python train.py --n_head=4 --d_mlp=1024 --activation="tanh_gelu" --norm="layernorm" --positions="learned" --qk_norm=false --parallel_block=false --optimizer="muon" --warmup_steps=200 --doc_mask=true --dataset="wikipedia_en"
Each number is 50 + 10 x the weight over the matrix's rms, rounded and kept within 0 to 99. Layers, rows and columns count from 0.

# k: layer 6 attention key, 256x256, rms 0.104, rows 243-255, columns 128-255
# q: layer 6 attention query, 256x256, rms 0.109, rows 244-255, columns 128-255
# v: layer 6 attention value, 256x256, rms 0.0889, rows 192-206, columns 128-255
# o: layer 6 attention output (transposed), 256x256, rms 0.453, rows 192-205, columns 128-255
k243:48 65 22 31 58 49 51 58 60 56 67 48 43 53 33 43 34 39 54 30 57 53 37 56 59 63 60 53 70 55 44 51 57 41 41 61 45 44 53 53 59 41 45 74 39 38 38 63 52 40 60 49 62 59 43 32 69 57 52 41 59 64 48 50 49 53 55 53 38 36 45 52 54 47 39 60 41 36 53 39 46 40 51 52 48 52 30 36 61 35 37 49 54 47 51 47 75 41 52 71 57 50 30 49 57 35 42 28 30 47 52 47 40 25 69 43 61 59 31 49 15 74 50 43 69 56 58 69
q244:50 52 56 51 29 57 63 39 38 67 73 59 48 62 45 36 56 56 63 49 69 42 62 33 66 45 41 73 49 31 58 49 77 45 48 54 27 44 49 53 45 72 41 64 51 47 50 68 57 40 40 55 38 38 53 66 47 46 56 61 39 64 42 47 45 78 43 57 49 56 55 47 52 44 54 54 39 44 36 51 42 64 50 57 59 46 51 26 63 42 51 64 54 34 61 56 41 50 45 31 38 51 45 58 19 59 39 29 60 52 40 40 29 31 39 61 48 42 46 64 50 85 29 58 52 58 54 49
k244:34 38 56 60 42 56 50 47 29 48 65 49 42 40 58 76 64 47 40 51 62 49 37 53 48 46 52 42 69 49 55 45 36 61 34 65 31 46 66 62 75 40 62 39 40 42 60 55 35 49 27 45 56 30 59 45 49 50 37 24 51 41 62 65 54 42 45 58 34 43 53 33 51 45 47 50 33 45 47 47 53 66 44 59 41 65 52 44 47 61 60 55 51 67 53 56 47 65 44 54 34 41 64 57 46 29 33 34 32 51 45 42 46 54 58 52 49 39 40 59 47 68 41 55 59 65 43 64
q245:73 43 46 70 25 39 56 56 35 42 35 58 46 58 51 65 38 35 49 52 55 69 28 35 50 55 51 52 32 49 58 73 35 49 41 56 55 61 34 31 61 56 54 38 39 59 44 61 62 41 59 48 53 33 71 34 69 51 46 38 53 59 64 62 61 67 56 34 39 42 39 56 43 49 56 45 51 66 50 40 52 31 57 70 47 34 43 43 48 61 62 38 40 24 42 42 45 46 53 65 47 48 44 62 48 67 58 66 36 69 54 56 47 43 65 43 61 48 67 55 32 49 37 39 39 36 62 65
k245:62 63 29 36 29 66 46 53 44 43 45 54 48 45 34 51 55 37 52 26 59 47 28 46 40 40 65 37 36 45 58 59 48 45 55 57 48 49 62 70 45 68 38 48 42 44 51 73 42 55 62 32 50 30 48 52 42 43 56 35 62 36 53 71 69 61 59 49 49 44 59 62 49 54 36 32 55 71 51 46 50 45 45 56 74 48 34 40 50 41 44 39 42 39 51 53 43 39 50 61 62 49 46 58 40 54 46 70 51 52 35 36 69 66 60 21 61 45 57 52 38 62 61 50 40 48 52 71
q246:42 37 50 57 56 51 70 63 51 69 37 55 42 46 41 35 65 25 69 53 34 46 22 40 42 54 65 56 43 51 43 44 59 30 68 51 44 50 51 44 37 36 56 43 43 36 65 50 46 57 65 34 76 52 69 50 54 32 55 61 45 71 46 43 44 59 55 22 40 23 30 33 40 55 66 42 52 53 58 54 42 47 46 39 45 42 41 61 73 69 54 36 38 61 58 41 61 47 41 54 73 33 43 55 67 38 36 59 66 52 50 59 72 69 63 69 56 56 41 54 71 47 45 57 37 47 56 46
k246:70 54 57 56 46 52 38 39 55 83 45 52 64 57 63 54 50 42 56 56 42 37 27 46 45 68 54 51 28 52 41 40 42 56 40 26 22 36 40 52 73 51 36 45 49 58 58 69 39 68 43 43 70 52 51 55 34 58 45 32 75 57 43 55 46 53 48 36 52 46 45 27 63 46 68 46 31 34 77 49 52 26 45 37 48 43 49 54 54 53 43 51 56 55 77 61 42 57 52 59 69 42 49 52 47 30 44 48 83 33 66 50 57 63 51 61 57 42 37 36 59 34 55 55 41 56 57 26
q247:75 46 30 63 67 62 54 41 60 48 60 59 54 55 63 56 47 49 46 50 45 25 55 49 27 42 59 55 43 48 55 71 54 37 35 30 30 56 44 55 63 39 70 46 38 37 63 73 54 40 56 59 66 39 27 34 54 53 53 61 74 30 60 40 14 48 45 58 56 74 56 59 31 53 51 52 36 55 49 44 42 48 43 63 42 57 52 23 67 43 44 49 41 50 30 55 35 91 58 41 53 33 54 58 44 80 72 60 52 67 48 56 65 44 47 51 41 60 47 54 49 83 32 36 67 77 59 60
k247:33 42 48 54 63 50 44 37 57 57 51 42 69 47 67 46 27 46 45 38 31 37 81 44 47 44 43 54 47 76 39 57 54 52 57 35 33 43 40 66 35 52 45 40 51 47 55 32 42 63 55 62 60 57 53 53 55 42 39 52 56 25 41 55 45 52 66 44 49 59 55 29 46 35 31 44 42 61 53 36 57 33 62 52 61 54 29 39 69 53 46 56 28 51 58 68 27 62 59 43 66 50 53 67 32 58 72 68 39 45 38 59 60 43 41 64 49 48 57 43 28 64 29 46 54 61 49 47
q248:56 58 49 45 59 30 45 57 51 72 46 43 37 49 77 51 50 45 64 65 52 27 66 36 42 51 44 57 41 36 52 60 50 52 64 42 37 66 32 65 52 50 36 56 53 41 52 58 66 39 43 61 48 57 57 21 62 62 59 50 36 26 53 60 52 70 41 43 56 52 31 38 53 47 57 52 73 46 57 45 44 50 78 40 45 41 40 57 50 60 47 63 39 49 41 43 41 55 51 55 43 32 61 53 55 47 57 65 33 43 55 45 42 67 49 52 46 45 36 65 70 35 53 59 67 52 41 39
k248:50 30 68 67 62 45 58 39 55 66 69 43 47 44 68 56 49 47 33 58 65 44 65 52 49 57 43 41 60 37 47 53 46 39 55 65 28 63 40 69 55 58 35 44 54 36 44 54 59 59 51 43 57 66 30 23 60 49 38 53 44 41 55 52 49 49 53 46 51 53 43 63 57 57 60 43 55 33 47 40 50 43 62 47 58 53 36 45 47 41 45 44 42 62 58 67 55 62 50 52 38 44 59 51 40 46 39 71 48 45 48 50 61 42 52 52 63 64 49 61 59 33 32 41 55 52 54 54
q249:50 34 48 59 58 47 54 57 56 48 32 27 54 45 43 51 59 56 51 58 61 46 34 53 45 58 45 44 49 73 54 82 70 51 55 64 67 55 55 71 22 47 56 69 22 74 36 65 33 67 55 48 26 77 55 45 58 58 60 64 41 63 43 30 61 55 50 30 63 47 57 66 45 50 37 17 44 25 47 69 37 34 45 59 50 44 49 61 46 45 43 51 42 39 50 54 59 55 54 51 42 45 54 50 71 78 48 35 60 27 39 50 35 41 52 35 41 69 56 43 31 33 50 42 55 65 58 49
k249:45 50 55 37 56 30 38 52 58 36 41 47 58 38 66 35 34 37 46 66 60 54 31 36 37 49 49 54 38 61 54 54 59 54 55 67 48 70 53 57 41 43 49 57 42 38 39 26 54 50 44 59 39 57 56 49 53 46 58 56 67 38 69 40 63 65 51 55 56 53 47 56 71 63 37 23 59 51 52 52 55 44 26 36 72 59 55 20 52 54 45 53 57 62 48 63 45 51 54 55 38 27 61 47 55 34 47 65 60 26 57 54 38 48 50 53 39 62 46 44 31 62 57 46 49 53 50 48
q250:50 31 47 61 36 40 47 41 49 36 47 31 40 52 77 34 52 24 48 40 49 33 36 45 34 61 29 60 60 48 33 55 67 46 54 49 44 59 43 55 47 60 57 57 44 37 43 49 34 38 47 45 49 39 66 53 42 46 61 37 50 40 54 66 51 83 47 44 20 58 57 36 53 65 53 46 66 60 55 71 55 47 44 73 96 43 10 41 31 70 36 72 57 53 42 68 53 68 68 51 32 73 48 60 46 52 49 43 27 52 58 41 53 68 58 54 66 46 53 57 53 47 36 42 65 28 34 42
k250:51 42 48 77 37 55 52 56 38 41 55 43 69 54 65 56 41 40 52 40 67 74 49 39 41 55 50 71 34 59 60 45 56 44 64 53 27 59 38 58 65 65 43 46 43 46 16 30 36 37 61 33 40 46 39 49 43 45 53 53 39 52 44 64 50 70 49 56 47 53 52 42 42 54 38 39 49 66 48 46 34 44 63 55 67 46 25 26 40 61 51 55 51 34 43 51 49 57 43 75 45 29 46 80 44 25 54 44 48 63 49 55 44 46 76 60 63 45 48 36 73 57 54 55 66 52 44 39
q251:49 64 68 66 63 66 47 51 66 36 57 43 23 57 65 46 49 48 53 44 54 46 54 68 55 43 60 37 34 40 49 52 35 58 78 59 54 37 49 36 49 32 55 46 69 48 41 48 65 62 41 32 53 40 62 22 57 56 52 45 63 79 43 46 53 49 64 40 65 50 60 45 45 17 46 40 61 66 45 31 62 40 42 52 51 57 61 29 63 50 52 65 36 34 58 49 56 71 42 39 48 54 55 49 43 41 42 54 45 49 55 31 53 55 58 55 65 69 53 53 54 44 34 45 44 70 44 52
k251:75 56 58 38 55 62 52 46 64 48 54 47 35 58 55 51 68 59 63 78 29 43 34 41 58 62 77 47 40 36 51 39 61 39 36 59 62 36 58 58 39 57 41 46 46 29 54 57 62 43 30 44 71 46 70 40 42 54 53 45 58 47 57 33 67 44 58 61 56 46 47 43 54 30 45 61 41 54 35 45 51 72 38 21 30 38 45 29 26 59 59 33 45 42 47 78 60 55 36 25 36 48 58 28 52 53 42 59 61 56 59 58 35 24 50 39 33 65 66 56 43 50 44 49 39 49 42 48
q252:44 58 51 45 39 32 57 34 32 76 44 56 41 38 56 48 45 66 49 59 60 48 46 70 52 45 36 56 37 61 48 46 62 28 37 60 34 48 45 67 74 39 45 47 55 49 36 34 45 39 51 37 46 44 48 41 57 41 66 43 44 39 55 61 74 62 30 60 54 57 41 56 23 48 78 69 52 61 43 56 54 47 33 55 67 64 52 69 78 67 43 53 48 77 40 43 52 40 40 43 43 56 26 42 69 49 59 42 63 38 47 42 33 57 55 44 34 45 57 52 61 30 46 66 41 52 64 43
k252:62 34 60 50 45 48 60 60 53 44 75 52 65 55 58 67 41 47 67 47 62 55 56 57 44 50 34 56 51 42 59 54 58 57 44 24 50 44 48 45 66 47 64 62 58 62 50 53 48 49 62 51 58 61 47 52 55 52 48 54 39 69 54 36 49 38 21 38 32 43 51 50 68 38 65 50 90 67 52 59 75 56 55 50 56 41 48 50 44 39 63 57 64 51 33 49 50 47 49 44 41 41 40 61 56 38 62 51 67 39 48 56 35 56 62 57 61 72 33 39 29 55 42 55 32 50 62 50
q253:44 40 47 33 55 50 64 60 27 55 31 49 28 57 50 45 62 53 73 62 55 41 55 34 64 57 35 29 56 37 30 59 37 61 47 39 64 63 25 40 51 49 43 68 45 49 53 37 47 56 60 53 29 44 51 53 62 45 45 85 49 61 51 21 54 55 34 54 66 58 50 60 26 64 45 56 51 42 49 48 59 49 56 51 62 58 42 55 62 34 60 47 53 46 74 54 52 36 50 79 47 49 48 37 58 53 65 64 39 60 65 59 50 17 55 76 59 57 46 44 53 39 40 57 61 60 61 63
k253:45 43 48 36 62 46 60 82 40 59 78 42 35 57 48 65 60 42 83 52 55 27 57 58 62 64 53 44 49 30 52 57 54 67 52 51 49 48 62 44 70 74 42 61 53 29 50 28 33 45 51 52 31 41 51 36 62 43 43 34 48 25 53 45 49 71 44 41 55 62 23 36 39 50 46 24 46 39 49 34 53 51 50 57 30 69 45 58 76 43 57 49 44 56 51 41 48 54 62 39 65 38 37 53 56 58 61 79 49 41 73 69 55 47 43 54 46 62 68 56 66 28 69 54 69 27 45 41
q254:65 43 63 42 38 55 49 72 51 48 52 38 38 41 56 46 49 43 65 83 44 66 64 53 54 49 62 53 44 49 23 20 41 51 46 51 55 51 61 54 62 27 62 59 45 39 49 62 60 34 39 48 56 40 51 42 53 49 53 47 50 48 37 49 36 69 31 74 26 39 57 45 61 35 50 46 51 42 56 46 50 63 46 51 46 50 61 70 58 30 68 36 14 55 54 37 31 48 29 28 46 57 57 55 60 82 32 63 35 38 63 44 49 39 46 45 54 48 38 63 53 72 58 51 48 68 64 68
k254:48 64 63 43 36 65 50 39 48 46 68 42 48 60 74 49 36 60 55 55 52 60 46 38 52 81 51 55 61 44 22 54 73 43 48 54 54 47 60 64 64 39 47 68 41 57 52 63 49 52 44 61 38 50 56 47 35 66 44 52 47 53 45 61 34 59 69 37 38 44 55 60 51 50 62 62 44 59 57 39 60 49 41 49 37 68 47 47 51 27 53 59 41 63 69 37 48 61 46 53 32 62 69 64 39 50 45 68 49 53 63 51 60 71 45 47 47 50 27 59 70 47 63 25 44 50 44 61
q255:57 64 53 82 46 40 49 52 41 27 52 62 49 32 39 49 76 34 59 33 71 45 31 50 59 41 50 45 42 62 47 57 60 79 57 54 64 64 60 43 44 61 59 57 31 53 43 44 33 47 58 61 43 60 41 36 35 31 58 71 19 30 44 61 46 37 48 64 45 29 54 47 45 27 68 47 55 60 65 30 56 58 81 48 41 54 50 38 57 42 50 53 62 58 45 62 64 68 61 23 29 35 43 42 62 57 55 47 42 51 52 40 46 60 50 35 66 75 52 47 37 41 43 40 43 45 63 58
k255:42 41 52 54 51 58 49 56 66 41 56 65 43 29 41 49 68 46 71 49 52 42 53 46 60 34 41 37 37 45 53 52 23 54 61 35 54 32 54 50 58 43 43 55 55 57 43 31 41 51 65 43 58 56 49 50 60 43 47 35 52 52 44 46 49 53 61 47 49 47 60 43 47 29 67 62 47 34 65 60 55 72 55 47 52 49 67 26 50 37 48 55 45 71 53 60 48 46 27 34 38 49 54 44 66 54 61 60 50 56 79 53 29 63 56 34 43 60 52 50 42 42 50 49 55 62 44 57
v192:49 44 48 40 46 34 58 43 48 51 47 49 41 51 70 26 45 49 47 68 53 43 39 36 22 50 45 58 52 63 47 39 54 58 44 58 50 63 80 48 57 49 52 46 57 55 48 41 52 32 64 51 45 40 30 41 54 54 41 32 61 37 53 46 47 47 49 35 53 53 74 39 40 39 57 71 45 61 57 43 45 58 53 48 51 38 45 39 45 52 46 53 68 53 46 47 48 51 53 46 65 62 63 29 49 52 59 48 50 49 47 48 52 58 48 57 52 53 66 53 48 52 34 46 52 60 52 53
o192:43 47 44 60 54 57 34 74 39 52 40 55 39 27 38 57 47 65 64 29 53 39 43 48 59 46 56 48 51 44 48 37 56 46 51 53 62 50 61 41 40 55 45 53 71 66 47 55 42 64 37 60 43 43 43 46 49 52 52 52 35 52 64 41 45 48 57 62 30 51 53 52 55 37 49 53 62 34 52 61 67 52 53 56 37 59 53 43 59 55 52 35 58 68 53 47 29 49 42 52 51 44 61 61 45 60 50 53 41 51 72 47 56 46 40 52 48 76 41 70 56 79 59 37 46 51 45 54
v193:47 55 68 45 44 44 45 53 57 48 53 37 52 37 58 46 62 17 56 53 51 62 36 51 34 34 60 52 49 45 58 32 69 53 38 55 55 52 52 34 41 38 46 43 51 48 42 41 49 51 39 44 49 60 52 56 33 29 50 23 43 44 50 37 46 56 32 69 64 48 44 45 43 46 52 43 43 57 46 57 41 46 45 32 42 38 49 56 39 46 54 42 55 38 52 61 50 54 40 56 51 38 63 55 55 47 48 33 43 37 56 42 50 49 43 35 45 58 62 87 52 60 53 56 55 57 73 55
o193:27 44 36 51 50 46 47 46 38 41 45 44 48 54 54 58 35 81 44 51 49 47 55 51 48 50 47 62 40 74 42 52 42 56 70 40 60 43 48 58 53 44 61 53 24 42 56 52 31 66 48 52 39 34 46 47 57 49 38 43 40 57 29 54 46 49 41 43 84 57 48 70 62 51 40 46 43 58 35 48 48 62 44 59 67 48 60 49 43 39 38 24 42 42 62 48 66 59 69 30 43 56 55 48 42 52 51 35 40 70 79 53 64 34 39 57 30 61 54 50 71 38 61 63 34 41 60 54
v194:63 56 34 48 45 37 57 31 28 62 50 65 70 20 56 51 49 57 38 67 61 64 55 51 52 54 44 60 30 58 44 53 62 52 53 56 48 48 50 50 42 35 44 48 63 46 36 48 48 38 40 59 40 49 39 58 33 58 44 51 57 53 40 71 46 51 35 63 39 56 49 33 44 55 56 32 62 56 46 35 43 47 67 43 34 55 76 50 49 47 39 55 34 48 65 50 57 46 54 43 53 47 49 41 64 71 46 42 54 53 52 33 55 51 50 56 59 61 43 47 55 60 65 47 51 51 54 50
o194:52 56 47 45 50 50 42 44 62 47 45 41 46 50 52 55 61 45 71 69 50 46 47 42 40 51 59 72 40 42 47 36 59 53 64 34 42 31 55 52 47 64 49 60 42 26 45 46 59 52 46 52 41 47 31 22 54 49 38 52 60 73 63 47 59 50 47 52 40 41 47 52 52 45 64 42 64 32 46 68 30 25 49 59 45 52 49 37 50 48 69 47 66 55 57 50 47 47 59 62 47 61 55 46 40 48 57 51 41 68 34 62 56 49 52 33 43 51 43 49 43 49 51 47 60 57 40 34
v195:60 47 66 42 56 54 51 61 45 48 53 54 59 45 33 38 50 29 44 43 47 49 59 42 51 35 56 65 52 57 70 46 60 58 54 51 54 47 51 52 46 56 22 47 41 73 39 37 45 51 48 40 59 53 81 55 51 48 45 43 55 54 56 52 60 45 50 46 41 40 56 39 59 35 34 50 49 64 62 44 40 45 46 45 48 57 43 51 42 45 59 35 39 36 51 71 74 44 64 47 36 56 49 37 58 56 51 70 56 33 56 57 47 59 65 69 40 50 49 66 44 56 56 33 57 37 42 57
o195:46 36 52 61 47 49 43 49 55 52 51 53 40 58 55 57 53 44 43 52 50 45 45 67 51 50 61 39 50 60 70 68 63 54 28 50 57 54 54 53 35 34 44 57 62 41 39 67 46 57 39 67 73 46 45 22 46 45 52 55 39 62 39 52 44 53 47 49 50 29 58 56 45 47 60 58 48 61 51 42 42 43 46 50 76 58 53 37 55 53 59 49 35 42 53 47 35 57 42 42 54 83 41 70 49 40 51 50 61 47 59 50 51 33 52 60 50 35 39 54 56 37 38 64 45 46 48 63
v196:54 62 42 56 33 42 58 46 59 38 45 41 51 43 46 56 30 46 44 50 24 57 46 45 58 72 49 65 36 60 46 43 50 48 50 48 45 53 56 48 39 51 41 65 61 37 60 44 49 61 56 46 49 59 51 45 46 37 56 44 47 49 55 48 39 55 43 57 48 64 46 56 48 41 48 38 48 45 47 54 58 53 67 61 52 52 46 67 52 60 57 55 54 64 66 36 41 44 64 41 47 44 30 42 50 61 39 50 40 39 62 41 50 49 52 53 47 61 56 51 45 61 55 50 48 60 40 34
o196:57 54 42 51 51 43 31 56 42 52 47 36 60 66 56 50 50 62 55 49 56 25 48 50 63 42 38 33 45 32 41 48 38 49 40 39 61 46 46 77 48 44 41 44 29 20 66 49 53 47 67 48 47 50 46 32 57 52 58 68 36 50 53 47 73 45 54 49 39 50 46 61 25 59 57 39 55 37 52 50 24 30 52 39 47 60 52 39 77 37 56 59 51 77 42 61 46 45 60 47 51 56 42 57 69 39 60 67 52 62 45 69 43 34 52 51 45 40 58 41 38 48 23 31 58 44 54 47
v197:57 60 58 37 51 64 34 41 57 55 37 64 27 54 51 45 63 58 72 48 50 45 39 45 41 67 42 46 51 59 49 42 46 38 45 43 53 49 60 46 50 62 35 43 52 48 44 55 39 41 41 40 60 40 49 24 51 47 50 55 54 47 40 43 48 57 53 47 53 48 40 53 60 30 58 50 48 30 33 63 49 51 36 66 54 67 59 48 30 44 40 51 42 55 47 33 56 67 45 53 41 53 52 54 59 38 58 56 63 47 31 42 51 55 51 57 47 36 47 59 43 63 52 58 50 52 36 22
o197:47 51 52 51 43 49 43 64 52 48 69 46 51 54 47 57 50 48 43 51 69 45 34 61 53 46 53 58 22 44 52 44 49 70 50 45 24 55 65 56 45 51 30 49 51 58 55 42 35 61 48 45 43 52 51 41 28 42 61 58 40 67 58 81 57 50 51 50 46 38 62 47 35 52 52 50 44 66 58 50 47 47 61 39 49 39 48 35 63 61 43 60 49 35 44 46 40 41 60 54 41 25 51 43 43 28 61 54 53 58 34 52 41 44 51 43 67 67 49 59 47 39 61 47 31 46 70 52
v198:60 38 50 37 40 31 44 56 45 49 54 40 49 51 49 51 44 52 52 59 53 50 58 48 54 53 58 56 51 51 52 56 44 54 53 67 24 37 53 47 40 42 42 60 60 59 51 55 64 42 44 47 49 53 55 44 47 43 42 43 51 66 56 51 40 48 57 66 56 52 52 57 56 53 55 53 47 56 30 48 44 35 61 64 43 43 38 56 59 52 52 80 53 71 51 44 43 57 58 39 63 44 33 53 37 65 39 44 53 52 53 41 61 54 44 49 56 57 57 65 31 55 53 66 25 43 53 53
o198:32 51 59 47 60 54 57 45 52 53 39 52 76 58 44 77 43 55 40 46 29 46 48 42 43 35 51 39 45 76 52 51 50 36 51 48 58 41 64 69 38 35 42 46 47 45 51 42 46 61 44 54 55 47 49 72 62 74 48 72 60 58 54 37 46 39 39 42 52 46 41 46 46 45 69 53 56 41 49 57 39 48 42 60 53 41 40 44 56 48 61 26 46 39 42 49 49 48 39 51 56 29 58 50 64 43 60 43 40 44 49 60 57 49 58 37 58 55 59 37 43 50 58 59 51 55 43 43
v199:55 51 50 47 37 36 53 50 38 63 36 45 52 47 36 51 66 57 60 41 32 58 59 59 34 42 30 47 58 64 50 52 44 54 47 48 57 65 50 29 50 45 45 56 58 61 51 39 57 67 51 67 63 36 54 43 68 35 36 38 65 44 37 75 36 62 56 55 54 46 64 59 32 47 43 53 39 45 45 59 54 44 48 40 49 35 53 47 51 61 50 40 48 57 61 61 40 57 61 56 43 55 37 56 56 51 38 51 43 31 62 39 46 55 62 40 34 49 61 49 52 41 50 59 72 42 46 47
o199:45 49 34 56 70 39 39 30 51 58 55 58 45 42 72 75 41 48 57 59 60 43 60 58 36 56 64 59 41 54 51 57 43 46 40 45 28 48 55 72 35 65 41 43 38 40 41 77 53 47 59 43 73 59 58 51 52 35 67 48 45 58 73 62 49 41 56 43 43 68 35 44 58 52 43 56 47 57 42 49 43 31 58 62 49 53 30 46 52 38 42 37 51 40 48 57 40 34 25 59 55 40 31 55 41 63 39 57 38 39 42 38 64 38 52 46 37 52 64 50 56 54 41 37 53 53 83 66
v200:39 45 52 49 45 67 63 45 51 55 51 41 38 61 56 64 40 41 43 54 42 60 61 39 56 33 57 60 60 44 51 39 42 43 46 29 55 53 58 40 25 62 48 58 44 54 59 56 39 62 39 55 26 63 49 45 39 45 55 44 54 54 38 51 26 62 47 48 41 45 48 45 44 54 52 61 50 49 45 43 47 58 42 37 47 31 39 68 28 48 64 51 56 67 65 81 44 43 53 58 56 57 78 63 48 39 39 45 49 48 51 57 53 56 42 45 61 48 43 62 34 59 44 55 40 57 64 51
o200:49 33 41 47 40 56 41 45 60 62 34 51 67 35 36 39 40 48 71 35 40 58 16 45 61 55 54 38 43 56 56 49 26 54 54 47 48 53 46 60 55 46 62 53 36 47 37 41 43 55 70 46 63 40 38 45 75 56 50 32 48 43 43 22 51 50 58 53 62 72 39 42 58 60 67 40 50 49 51 55 48 71 63 44 59 52 52 39 39 53 46 46 51 50 43 47 67 60 61 49 45 25 51 41 57 31 57 40 51 55 55 48 47 47 47 27 56 69 50 37 72 58 52 52 57 55 49 47
v201:42 50 37 48 70 36 48 45 60 53 49 51 40 52 44 48 42 42 48 34 36 40 43 34 55 58 67 53 61 49 38 70 37 51 31 49 60 46 54 53 57 53 58 52 41 61 46 54 43 35 58 59 56 39 61 46 58 37 70 63 56 52 68 66 54 51 42 51 41 51 52 42 58 65 48 36 56 42 68 60 48 42 53 58 53 49 61 47 46 45 41 36 31 19 49 33 67 38 61 38 61 59 72 48 44 51 47 48 42 59 59 46 31 48 65 46 45 52 55 32 54 55 59 39 54 45 60 61
o201:41 45 66 50 49 45 49 63 71 51 50 43 47 24 52 52 74 57 60 53 65 53 55 71 75 50 44 50 70 58 40 34 51 46 53 28 46 63 47 43 52 49 48 51 56 76 48 62 38 32 36 36 59 45 45 67 55 54 37 50 49 57 52 46 56 40 66 44 66 44 53 47 40 64 54 79 59 41 48 52 55 57 62 43 66 44 42 48 46 48 40 60 58 50 45 49 45 66 29 64 46 58 48 48 66 59 41 44 68 46 45 44 34 37 21 42 40 44 45 57 50 48 44 67 63 45 44 36
v202:43 59 52 33 63 53 51 41 55 24 63 50 49 26 66 48 44 62 44 63 61 28 61 62 56 40 38 37 54 56 33 70 58 44 62 39 33 53 62 52 47 27 53 44 50 65 53 37 47 46 65 51 39 46 52 58 64 68 62 50 55 49 49 58 54 58 55 62 42 63 54 54 63 60 61 60 60 68 61 66 42 48 47 53 51 77 45 68 45 46 44 59 41 41 55 47 36 50 49 52 47 69 43 54 52 47 37 52 49 57 41 54 50 44 51 70 63 55 35 51 31 47 52 62 34 39 40 61
o202:44 28 68 67 51 47 47 35 46 56 49 45 63 44 51 50 57 34 52 28 38 30 71 27 45 66 43 50 48 46 42 50 54 67 59 40 57 59 48 31 61 50 42 54 72 52 64 52 56 48 39 41 55 37 41 61 70 43 45 59 63 42 57 53 48 69 41 48 54 43 60 47 56 76 39 56 38 45 57 49 62 61 56 52 40 18 57 53 43 67 45 57 71 46 54 58 42 46 39 72 42 38 49 39 55 46 55 15 40 53 35 32 62 53 35 63 60 35 61 57 63 61 62 49 65 55 36 53
v203:41 59 49 47 53 39 52 53 52 49 74 53 69 61 32 56 45 52 39 40 48 45 49 40 56 64 46 53 39 61 48 47 50 57 50 39 61 55 45 52 69 53 42 55 50 49 68 62 51 31 54 57 39 40 36 44 70 47 41 52 47 59 37 49 43 69 53 38 71 65 55 39 52 66 45 54 28 42 45 60 47 59 41 62 56 61 60 41 40 44 38 46 40 51 44 60 46 30 67 52 60 47 28 41 41 41 58 63 53 59 58 76 56 57 53 47 45 50 41 41 57 59 48 39 51 47 53 43
o203:57 54 41 58 54 54 55 47 42 60 41 36 59 36 59 53 56 40 65 54 56 69 52 58 44 32 30 28 63 40 34 35 64 55 49 42 42 60 41 56 30 52 42 58 61 54 42 35 52 61 73 60 57 56 53 61 50 61 47 43 56 60 57 38 29 56 50 40 52 49 51 69 44 54 69 50 44 51 49 48 51 48 53 59 50 52 62 55 28 47 28 65 56 53 64 47 42 42 57 59 36 40 63 55 73 67 47 67 63 53 65 62 41 64 45 47 70 50 59 43 32 43 52 47 51 60 52 48
v204:38 49 59 49 45 57 33 55 59 55 47 42 38 49 59 50 42 57 55 41 28 54 42 71 53 63 49 48 59 54 54 48 40 47 60 63 51 51 53 33 50 32 40 36 43 39 56 35 43 48 54 47 66 67 59 49 53 61 35 58 51 59 45 53 57 62 62 63 44 56 49 49 46 43 59 41 47 49 46 42 65 51 61 34 54 43 44 62 43 54 51 62 47 49 52 40 15 38 39 32 46 61 66 43 48 45 35 44 47 40 49 48 34 49 60 25 58 52 40 53 49 44 63 40 54 67 46 59
o204:41 66 55 51 78 48 54 18 68 56 33 37 68 68 53 47 46 61 45 48 68 54 64 49 41 53 48 55 40 55 54 61 46 55 40 51 51 66 68 57 56 44 44 62 45 50 62 41 42 63 61 50 58 56 47 67 42 37 49 34 58 51 28 56 63 38 76 49 52 64 52 65 48 42 46 48 47 60 45 36 55 53 71 41 29 71 60 54 79 74 65 45 56 42 60 38 69 71 54 66 35 53 47 40 54 55 61 47 52 55 40 66 57 54 50 36 41 43 70 40 40 46 51 57 40 59 35 51
v205:42 72 46 44 66 27 53 32 57 47 56 37 61 59 52 37 58 44 50 48 52 43 36 38 49 63 53 29 44 41 53 59 54 34 55 53 45 42 68 62 43 32 43 49 55 48 59 51 56 51 51 63 51 31 54 58 44 46 52 42 37 68 62 46 40 41 36 39 37 42 57 44 43 64 32 62 53 51 47 57 54 53 62 65 45 46 58 49 45 54 55 62 29 57 39 51 52 49 63 48 48 58 40 34 45 41 33 55 46 51 35 53 42 44 62 62 51 45 39 59 50 53 62 38 51 50 57 56
o205:41 52 40 51 33 79 52 63 55 34 48 62 61 40 45 45 50 51 57 55 51 52 53 48 46 35 36 40 46 47 36 51 48 53 57 37 57 47 36 50 41 42 44 67 43 78 42 44 33 53 37 53 57 58 66 53 47 59 59 74 44 42 41 29 54 50 50 54 61 67 57 66 36 40 64 48 34 39 48 36 29 63 41 47 47 40 58 27 28 46 41 62 56 64 55 46 49 54 56 64 49 52 53 66 49 55 61 48 56 53 54 54 43 29 46 51 33 65 49 54 57 57 31 58 29 52 54 64
v206:63 49 61 51 46 55 57 48 44 55 40 30 45 33 40 46 67 43 41 41 62 60 52 46 63 42 39 64 60 62 56 46 54 60 44 42 40 47 43 63 44 55 65 55 51 39 51 54 44 52 58 45 49 47 48 53 52 41 54 54 39 41 42 58 64 47 54 65 58 45 52 50 41 59 48 42 68 39 48 55 33 49 43 63 52 46 59 56 38 54 38 54 51 50 55 52 54 53 52 51 74 43 45 57 39 56 44 45 34 42 56 54 59 44 59 51 54 49 49 46 53 56 47 51 36 50 37 54